Weights of a small transformer language model.
Size: 12 layers, width 64.
Architecture: LayerNorm before each block, rotary positions, tied embeddings, attention and MLP in parallel.
Training: a variant of Muon for these matrices, 92M tokens, 5635 steps.
Each number is 200 + 30 x the weight over its row's rms, rounded and kept within 0 to 999. Layers, rows and columns count from 0. The size before them is the row's rms in percent of the matrix's.

# layer 5 attention value, 32x64, rms 0.0563, rows 3-19, columns 0-63
102,203,131,184,273,220,188,203,184,149,167,207,224,207,215,193,243,152,217,177,207,188,194,247,193,201,228,209,162,176,222,141,204,174,175,169,205,200,174,151,202,177,215,232,217,210,175,208,209,121,247,220,209,240,187,210,212,241,263,230,215,167,192,187,193
103,216,236,177,161,198,194,180,223,168,156,244,200,224,217,223,171,217,256,183,242,155,207,218,222,237,221,183,190,153,200,160,182,204,199,187,201,172,157,221,193,197,148,221,177,200,211,213,156,251,249,248,176,251,175,233,143,166,225,220,183,254,167,201,212
108,222,217,166,193,184,207,174,210,169,222,201,109,202,167,182,190,153,235,191,201,172,165,248,193,187,185,206,208,189,210,254,179,235,197,149,162,237,211,211,179,188,154,233,191,167,160,223,211,154,205,188,224,256,228,235,215,171,230,191,269,240,225,214,190
101,231,248,207,220,175,217,251,218,170,192,200,142,209,171,170,223,254,226,172,164,185,170,198,229,242,187,255,167,210,215,166,205,181,224,206,198,215,240,224,196,180,217,198,223,219,251,195,203,146,187,290,188,198,190,179,217,247,192,194,185,206,267,173,171
101,225,226,210,202,235,213,258,216,164,209,195,170,187,182,204,199,168,205,197,244,153,265,224,177,161,174,171,192,221,187,196,191,177,214,209,208,244,269,208,223,222,170,157,149,161,201,205,265,215,202,247,233,210,251,155,188,186,192,222,181,151,181,219,240
099,213,216,225,173,277,226,197,224,156,238,200,222,163,192,199,213,250,257,217,152,199,192,254,205,204,196,241,210,139,224,245,166,158,208,161,169,208,185,201,175,203,178,223,198,163,165,154,168,204,186,189,202,170,251,190,206,255,194,188,235,175,178,180,221
096,195,166,228,205,164,137,195,235,191,224,148,187,256,180,163,199,233,154,172,208,160,160,134,238,194,202,190,188,216,197,201,218,192,194,194,154,173,196,183,170,211,199,184,219,181,217,218,239,210,171,219,252,211,267,224,259,172,237,159,191,227,201,215,243
096,199,166,180,157,203,218,176,236,142,229,163,173,233,262,211,189,211,161,171,226,199,223,220,185,199,225,217,177,190,205,237,207,166,245,182,265,229,224,171,158,184,176,212,251,286,219,218,186,150,186,186,199,212,203,152,213,195,166,202,216,178,167,195,232
094,179,198,208,185,211,223,153,212,150,228,157,190,241,227,221,242,214,187,182,259,234,158,209,226,153,208,220,168,223,193,186,212,214,186,148,191,211,241,257,203,184,187,141,194,185,209,199,184,178,206,231,238,158,174,194,167,219,209,195,214,213,270,282,198
096,180,171,217,216,210,107,226,184,195,192,176,147,241,220,180,204,165,206,214,216,256,243,224,185,211,201,219,242,138,151,207,265,203,179,213,192,217,231,225,227,152,196,139,206,215,188,196,185,207,229,194,166,234,195,198,176,230,242,170,232,223,182,184,217
100,177,167,218,196,217,191,162,214,199,188,199,262,222,241,195,188,219,230,179,198,149,169,233,147,254,224,165,196,196,207,248,242,191,218,189,219,212,216,191,143,234,224,127,178,208,207,147,223,209,192,223,206,234,222,244,135,189,170,232,236,180,221,207,170
098,236,193,178,200,143,179,209,185,163,172,216,220,254,192,241,129,184,159,168,167,158,178,252,153,220,185,258,198,157,203,204,236,199,155,217,231,201,205,233,224,208,242,244,209,220,184,236,206,158,191,217,242,181,236,207,168,169,204,230,185,204,235,202,215
091,206,198,188,213,198,193,183,219,277,207,165,168,238,231,254,173,206,227,202,151,175,253,203,175,187,231,247,179,210,224,197,211,232,222,248,144,238,182,170,200,220,194,201,185,161,155,147,201,209,211,205,138,164,234,129,202,191,229,197,210,213,236,200,195
112,224,163,253,245,235,212,219,229,193,287,177,200,181,253,224,129,182,219,218,191,175,169,183,187,213,173,199,225,227,200,199,190,203,181,215,195,149,209,172,218,161,139,148,169,241,204,209,177,190,146,189,232,176,222,204,207,235,218,229,209,233,202,195,163
102,139,189,164,204,201,209,229,249,168,198,180,211,174,243,206,140,234,188,200,218,236,208,194,222,209,125,124,252,249,207,202,217,214,198,192,170,186,203,185,172,183,194,205,247,236,180,198,228,207,211,190,172,182,233,220,194,191,266,177,158,155,236,186,184
106,196,202,241,181,246,170,217,220,170,194,235,222,236,189,217,161,253,190,195,241,204,211,228,212,164,146,221,151,191,257,175,261,163,230,203,191,244,182,220,194,193,179,217,189,205,227,148,192,189,195,184,190,215,204,208,219,170,238,215,174,215,202,121,128
103,190,161,202,212,187,187,216,248,176,233,155,222,218,172,238,203,171,181,131,176,183,233,212,232,200,203,189,264,182,195,195,148,175,193,185,206,166,240,221,183,266,220,182,193,215,200,207,121,187,189,182,193,254,156,200,245,197,194,156,225,224,161,221,169
# layer 5 attention output (transposed), 64x64, rms 0.0543, rows 3-19,35-51, columns 0-63
096,254,232,169,215,214,226,200,224,273,245,217,201,149,156,224,260,152,233,163,204,193,165,236,179,240,212,193,178,156,246,212,202,247,220,225,202,210,187,204,175,209,184,162,175,158,168,190,173,183,217,209,194,166,241,219,181,158,159,200,157,201,185,188,219
110,197,160,226,196,231,183,212,221,235,229,158,212,154,160,196,157,207,159,189,188,194,225,204,173,166,224,193,172,184,256,183,152,189,242,210,192,218,212,205,174,202,217,178,206,238,248,192,151,228,200,235,253,179,208,195,239,213,194,209,114,165,204,269,230
097,164,196,180,226,207,215,152,212,269,190,170,218,168,243,190,168,159,221,235,198,182,219,206,247,242,231,196,189,178,175,197,286,161,183,217,221,218,207,173,190,230,214,170,159,213,196,212,207,216,142,184,177,142,251,173,196,206,167,224,161,224,193,208,243
112,178,222,224,206,206,210,205,227,221,194,245,235,239,226,184,150,161,135,170,204,173,177,212,151,227,214,237,222,165,208,213,167,187,177,217,235,170,182,153,191,186,196,172,172,212,139,257,245,205,193,167,170,237,174,195,224,165,241,218,145,187,169,240,212
099,171,191,269,165,127,171,193,153,243,130,233,188,220,227,247,229,188,230,191,179,209,207,200,193,223,239,195,181,247,155,205,215,193,226,201,212,185,186,165,205,204,219,186,259,183,204,214,202,162,142,223,214,215,145,204,240,150,224,197,199,213,216,176,188
108,168,177,200,221,245,214,202,190,217,205,219,254,190,209,202,206,164,218,190,194,227,241,172,231,244,138,141,144,170,212,236,193,182,227,185,263,167,200,224,227,175,205,145,209,228,223,237,175,235,189,209,178,265,192,218,186,145,185,204,178,191,221,197,145
087,231,230,157,176,191,202,208,177,204,204,212,200,241,146,187,186,239,205,203,197,205,198,221,234,156,240,249,203,204,212,205,233,192,197,174,251,212,206,246,222,192,242,202,246,189,163,161,257,201,176,241,157,174,192,275,198,175,115,196,214,184,157,195,197
094,133,224,185,241,197,197,220,168,188,192,213,250,187,207,226,162,218,262,201,169,160,224,181,194,200,177,184,187,218,188,192,221,219,200,195,199,202,140,182,259,167,281,234,184,141,246,226,211,234,192,180,236,173,176,230,188,202,220,239,188,233,190,186,152
099,231,203,187,215,215,203,200,188,229,196,243,150,182,181,154,190,220,242,242,204,129,158,222,230,253,221,164,196,239,225,150,188,189,171,210,184,208,171,207,239,165,180,226,178,209,215,180,241,210,238,177,232,226,245,234,148,169,232,212,171,166,165,239,177
105,231,195,194,225,177,205,236,178,163,212,216,211,167,139,247,195,218,202,168,226,198,163,199,175,215,200,181,172,231,190,225,183,196,224,168,222,134,203,118,213,241,217,244,220,207,194,221,214,187,229,200,164,203,247,184,195,188,205,202,188,200,242,302,237
105,214,204,177,142,194,195,202,299,232,203,192,157,185,184,236,201,189,189,213,223,235,207,198,226,189,157,218,219,173,201,190,189,235,205,176,145,215,200,175,209,192,184,203,232,214,241,147,139,238,161,163,200,261,229,162,182,196,175,195,135,173,201,192,220
097,214,145,206,179,203,259,220,206,217,231,190,223,224,185,217,176,237,138,237,202,257,211,128,180,169,206,176,161,211,246,185,173,229,154,210,151,257,169,203,229,170,186,211,231,199,151,186,197,232,217,225,238,202,216,219,233,207,194,247,200,187,181,173,178
088,210,193,241,192,133,208,249,192,216,191,270,197,199,202,181,255,236,181,176,199,254,208,207,211,199,212,248,178,202,154,179,209,172,166,171,215,213,229,204,215,169,188,164,186,202,223,252,153,221,191,195,180,249,138,216,188,176,251,179,199,180,190,190,131
107,149,168,190,163,183,159,232,223,228,130,218,183,161,198,216,201,224,236,208,249,213,203,234,220,221,171,205,220,209,191,206,218,197,177,178,227,138,165,215,148,216,225,261,185,220,223,209,262,207,249,166,149,183,185,160,216,179,221,191,205,171,241,168,197
100,202,198,204,194,195,168,202,191,231,168,200,242,169,204,160,205,191,206,216,160,202,196,143,203,169,225,199,162,156,233,188,215,236,220,193,181,184,179,239,241,190,211,176,217,162,277,187,181,140,264,231,238,183,200,254,156,205,187,172,243,171,158,169,240
114,178,197,152,174,204,222,179,227,191,167,189,281,211,177,178,184,159,244,190,214,182,238,189,193,242,225,203,216,268,223,171,164,225,149,266,205,182,166,167,192,206,194,176,207,194,189,192,165,221,235,209,239,215,223,216,257,199,210,153,154,184,242,213,230
110,181,203,215,216,247,147,238,239,217,178,181,182,173,208,188,245,199,188,232,199,196,181,170,238,170,199,133,235,243,198,214,198,211,280,138,253,186,219,151,221,228,158,219,188,220,201,201,200,203,194,187,240,229,162,177,178,254,212,218,188,181,181,152,214
102,212,192,220,135,224,176,198,156,142,161,167,176,201,194,186,145,246,183,202,212,201,198,225,219,153,200,206,250,255,159,216,224,136,190,199,210,171,185,216,229,198,224,209,219,241,215,195,218,228,208,189,203,263,174,175,220,258,249,195,223,186,193,250,228
102,217,206,184,204,135,221,193,185,136,217,265,206,224,214,147,242,178,220,219,202,187,160,204,219,218,209,183,185,204,133,203,157,209,195,147,225,218,193,167,216,242,195,214,217,206,200,166,209,127,224,185,184,225,216,193,139,216,201,202,241,213,242,142,183
102,228,188,221,226,188,193,270,151,147,188,220,216,260,204,196,213,215,139,189,196,202,198,182,167,159,227,230,212,175,223,183,181,218,177,166,180,174,190,215,211,148,193,239,227,191,216,162,212,162,268,246,213,232,176,230,246,192,210,195,205,202,172,210,127
096,207,172,198,153,174,184,170,142,222,220,136,140,143,193,246,233,201,254,200,204,215,208,205,225,189,218,167,162,240,202,177,246,213,236,207,172,237,202,206,184,208,208,210,188,188,207,146,126,192,221,244,174,156,213,188,227,204,180,206,215,206,248,173,184
107,242,205,193,222,266,240,193,225,190,255,184,221,172,174,145,200,226,135,244,200,212,212,186,158,169,196,160,167,197,231,203,202,224,165,209,188,184,191,199,195,210,199,233,146,235,172,166,174,264,233,196,188,191,219,235,190,271,171,172,194,232,225,191,173
085,207,222,200,166,145,182,266,197,199,176,226,162,227,172,192,180,199,193,215,211,138,192,251,168,138,257,264,244,238,212,205,248,240,174,209,149,195,188,165,184,214,174,210,178,172,216,183,213,184,213,211,169,202,249,187,203,209,219,190,188,199,200,170,256
105,184,193,227,216,217,256,225,203,228,217,201,190,193,282,219,205,170,196,211,233,201,198,202,155,255,175,171,202,185,163,188,168,198,150,197,151,244,244,183,191,158,184,215,190,203,177,236,157,207,252,183,199,195,200,203,233,241,293,233,164,215,204,205,186
092,272,178,212,119,207,224,157,230,201,185,227,179,197,178,149,246,174,181,194,201,229,193,199,218,209,226,229,227,220,166,203,201,144,183,202,226,216,248,219,152,164,119,199,195,235,184,201,263,165,236,217,179,221,212,207,206,222,208,182,223,182,215,189,219
088,218,182,226,206,197,201,179,204,185,191,210,236,215,212,236,159,204,152,147,196,275,216,176,154,227,205,239,172,185,185,216,161,183,260,187,158,174,233,157,146,241,199,159,214,214,183,201,166,191,201,234,208,153,169,166,256,230,182,192,216,233,203,154,222
101,182,170,185,153,269,185,190,225,194,251,192,187,229,241,181,201,197,174,201,172,206,227,194,202,222,172,263,221,188,183,160,194,203,193,242,193,266,188,269,196,151,195,192,176,184,190,160,187,196,227,182,205,196,183,206,205,178,179,197,172,179,145,123,141
095,204,193,240,192,216,200,178,132,162,235,247,220,205,197,184,189,203,223,204,139,162,227,171,195,226,259,164,161,228,177,211,175,190,194,188,244,189,188,229,184,174,161,161,184,213,154,242,247,196,225,250,185,150,225,219,216,213,226,201,261,233,231,175,179
100,192,267,166,205,269,173,145,174,166,172,166,138,193,233,169,217,204,229,149,221,175,181,183,174,214,227,194,245,235,186,212,170,200,246,178,229,175,253,192,164,201,220,236,170,204,196,182,221,162,241,179,210,205,200,239,191,228,189,159,210,221,163,225,199
091,172,196,122,226,252,190,195,174,190,210,184,231,188,185,180,174,205,236,219,156,203,121,162,186,172,179,197,200,211,201,225,208,230,208,206,226,246,165,231,202,225,205,198,218,173,246,218,250,171,214,250,213,157,211,203,249,180,135,226,215,227,241,222,233
106,252,230,210,194,211,240,204,174,198,258,190,202,238,209,159,204,165,153,138,172,181,197,173,204,176,218,204,186,208,218,197,177,195,258,188,180,225,237,156,205,190,183,130,189,151,180,236,131,188,192,218,232,239,256,211,216,181,152,234,207,207,227,213,193
102,179,199,248,212,190,188,187,195,173,246,230,169,217,179,207,218,233,216,201,165,201,229,211,187,245,176,204,246,219,151,186,242,174,192,193,213,217,229,189,197,218,206,206,201,238,151,238,198,232,146,227,135,203,192,124,224,151,200,233,195,224,247,231,131
098,226,230,209,215,201,176,209,199,249,250,237,117,198,216,199,212,219,192,226,197,219,164,226,188,182,169,228,189,142,184,226,222,221,231,129,199,203,267,231,191,211,189,245,186,195,202,207,233,159,199,226,180,166,189,185,125,211,190,248,240,196,166,213,201
095,204,207,177,163,173,277,150,172,194,219,190,206,206,195,209,171,205,209,181,209,231,220,233,163,238,203,236,132,149,199,194,215,176,162,230,141,203,205,247,202,165,240,184,212,165,203,179,219,163,216,189,164,173,246,228,197,147,248,183,229,210,222,232,165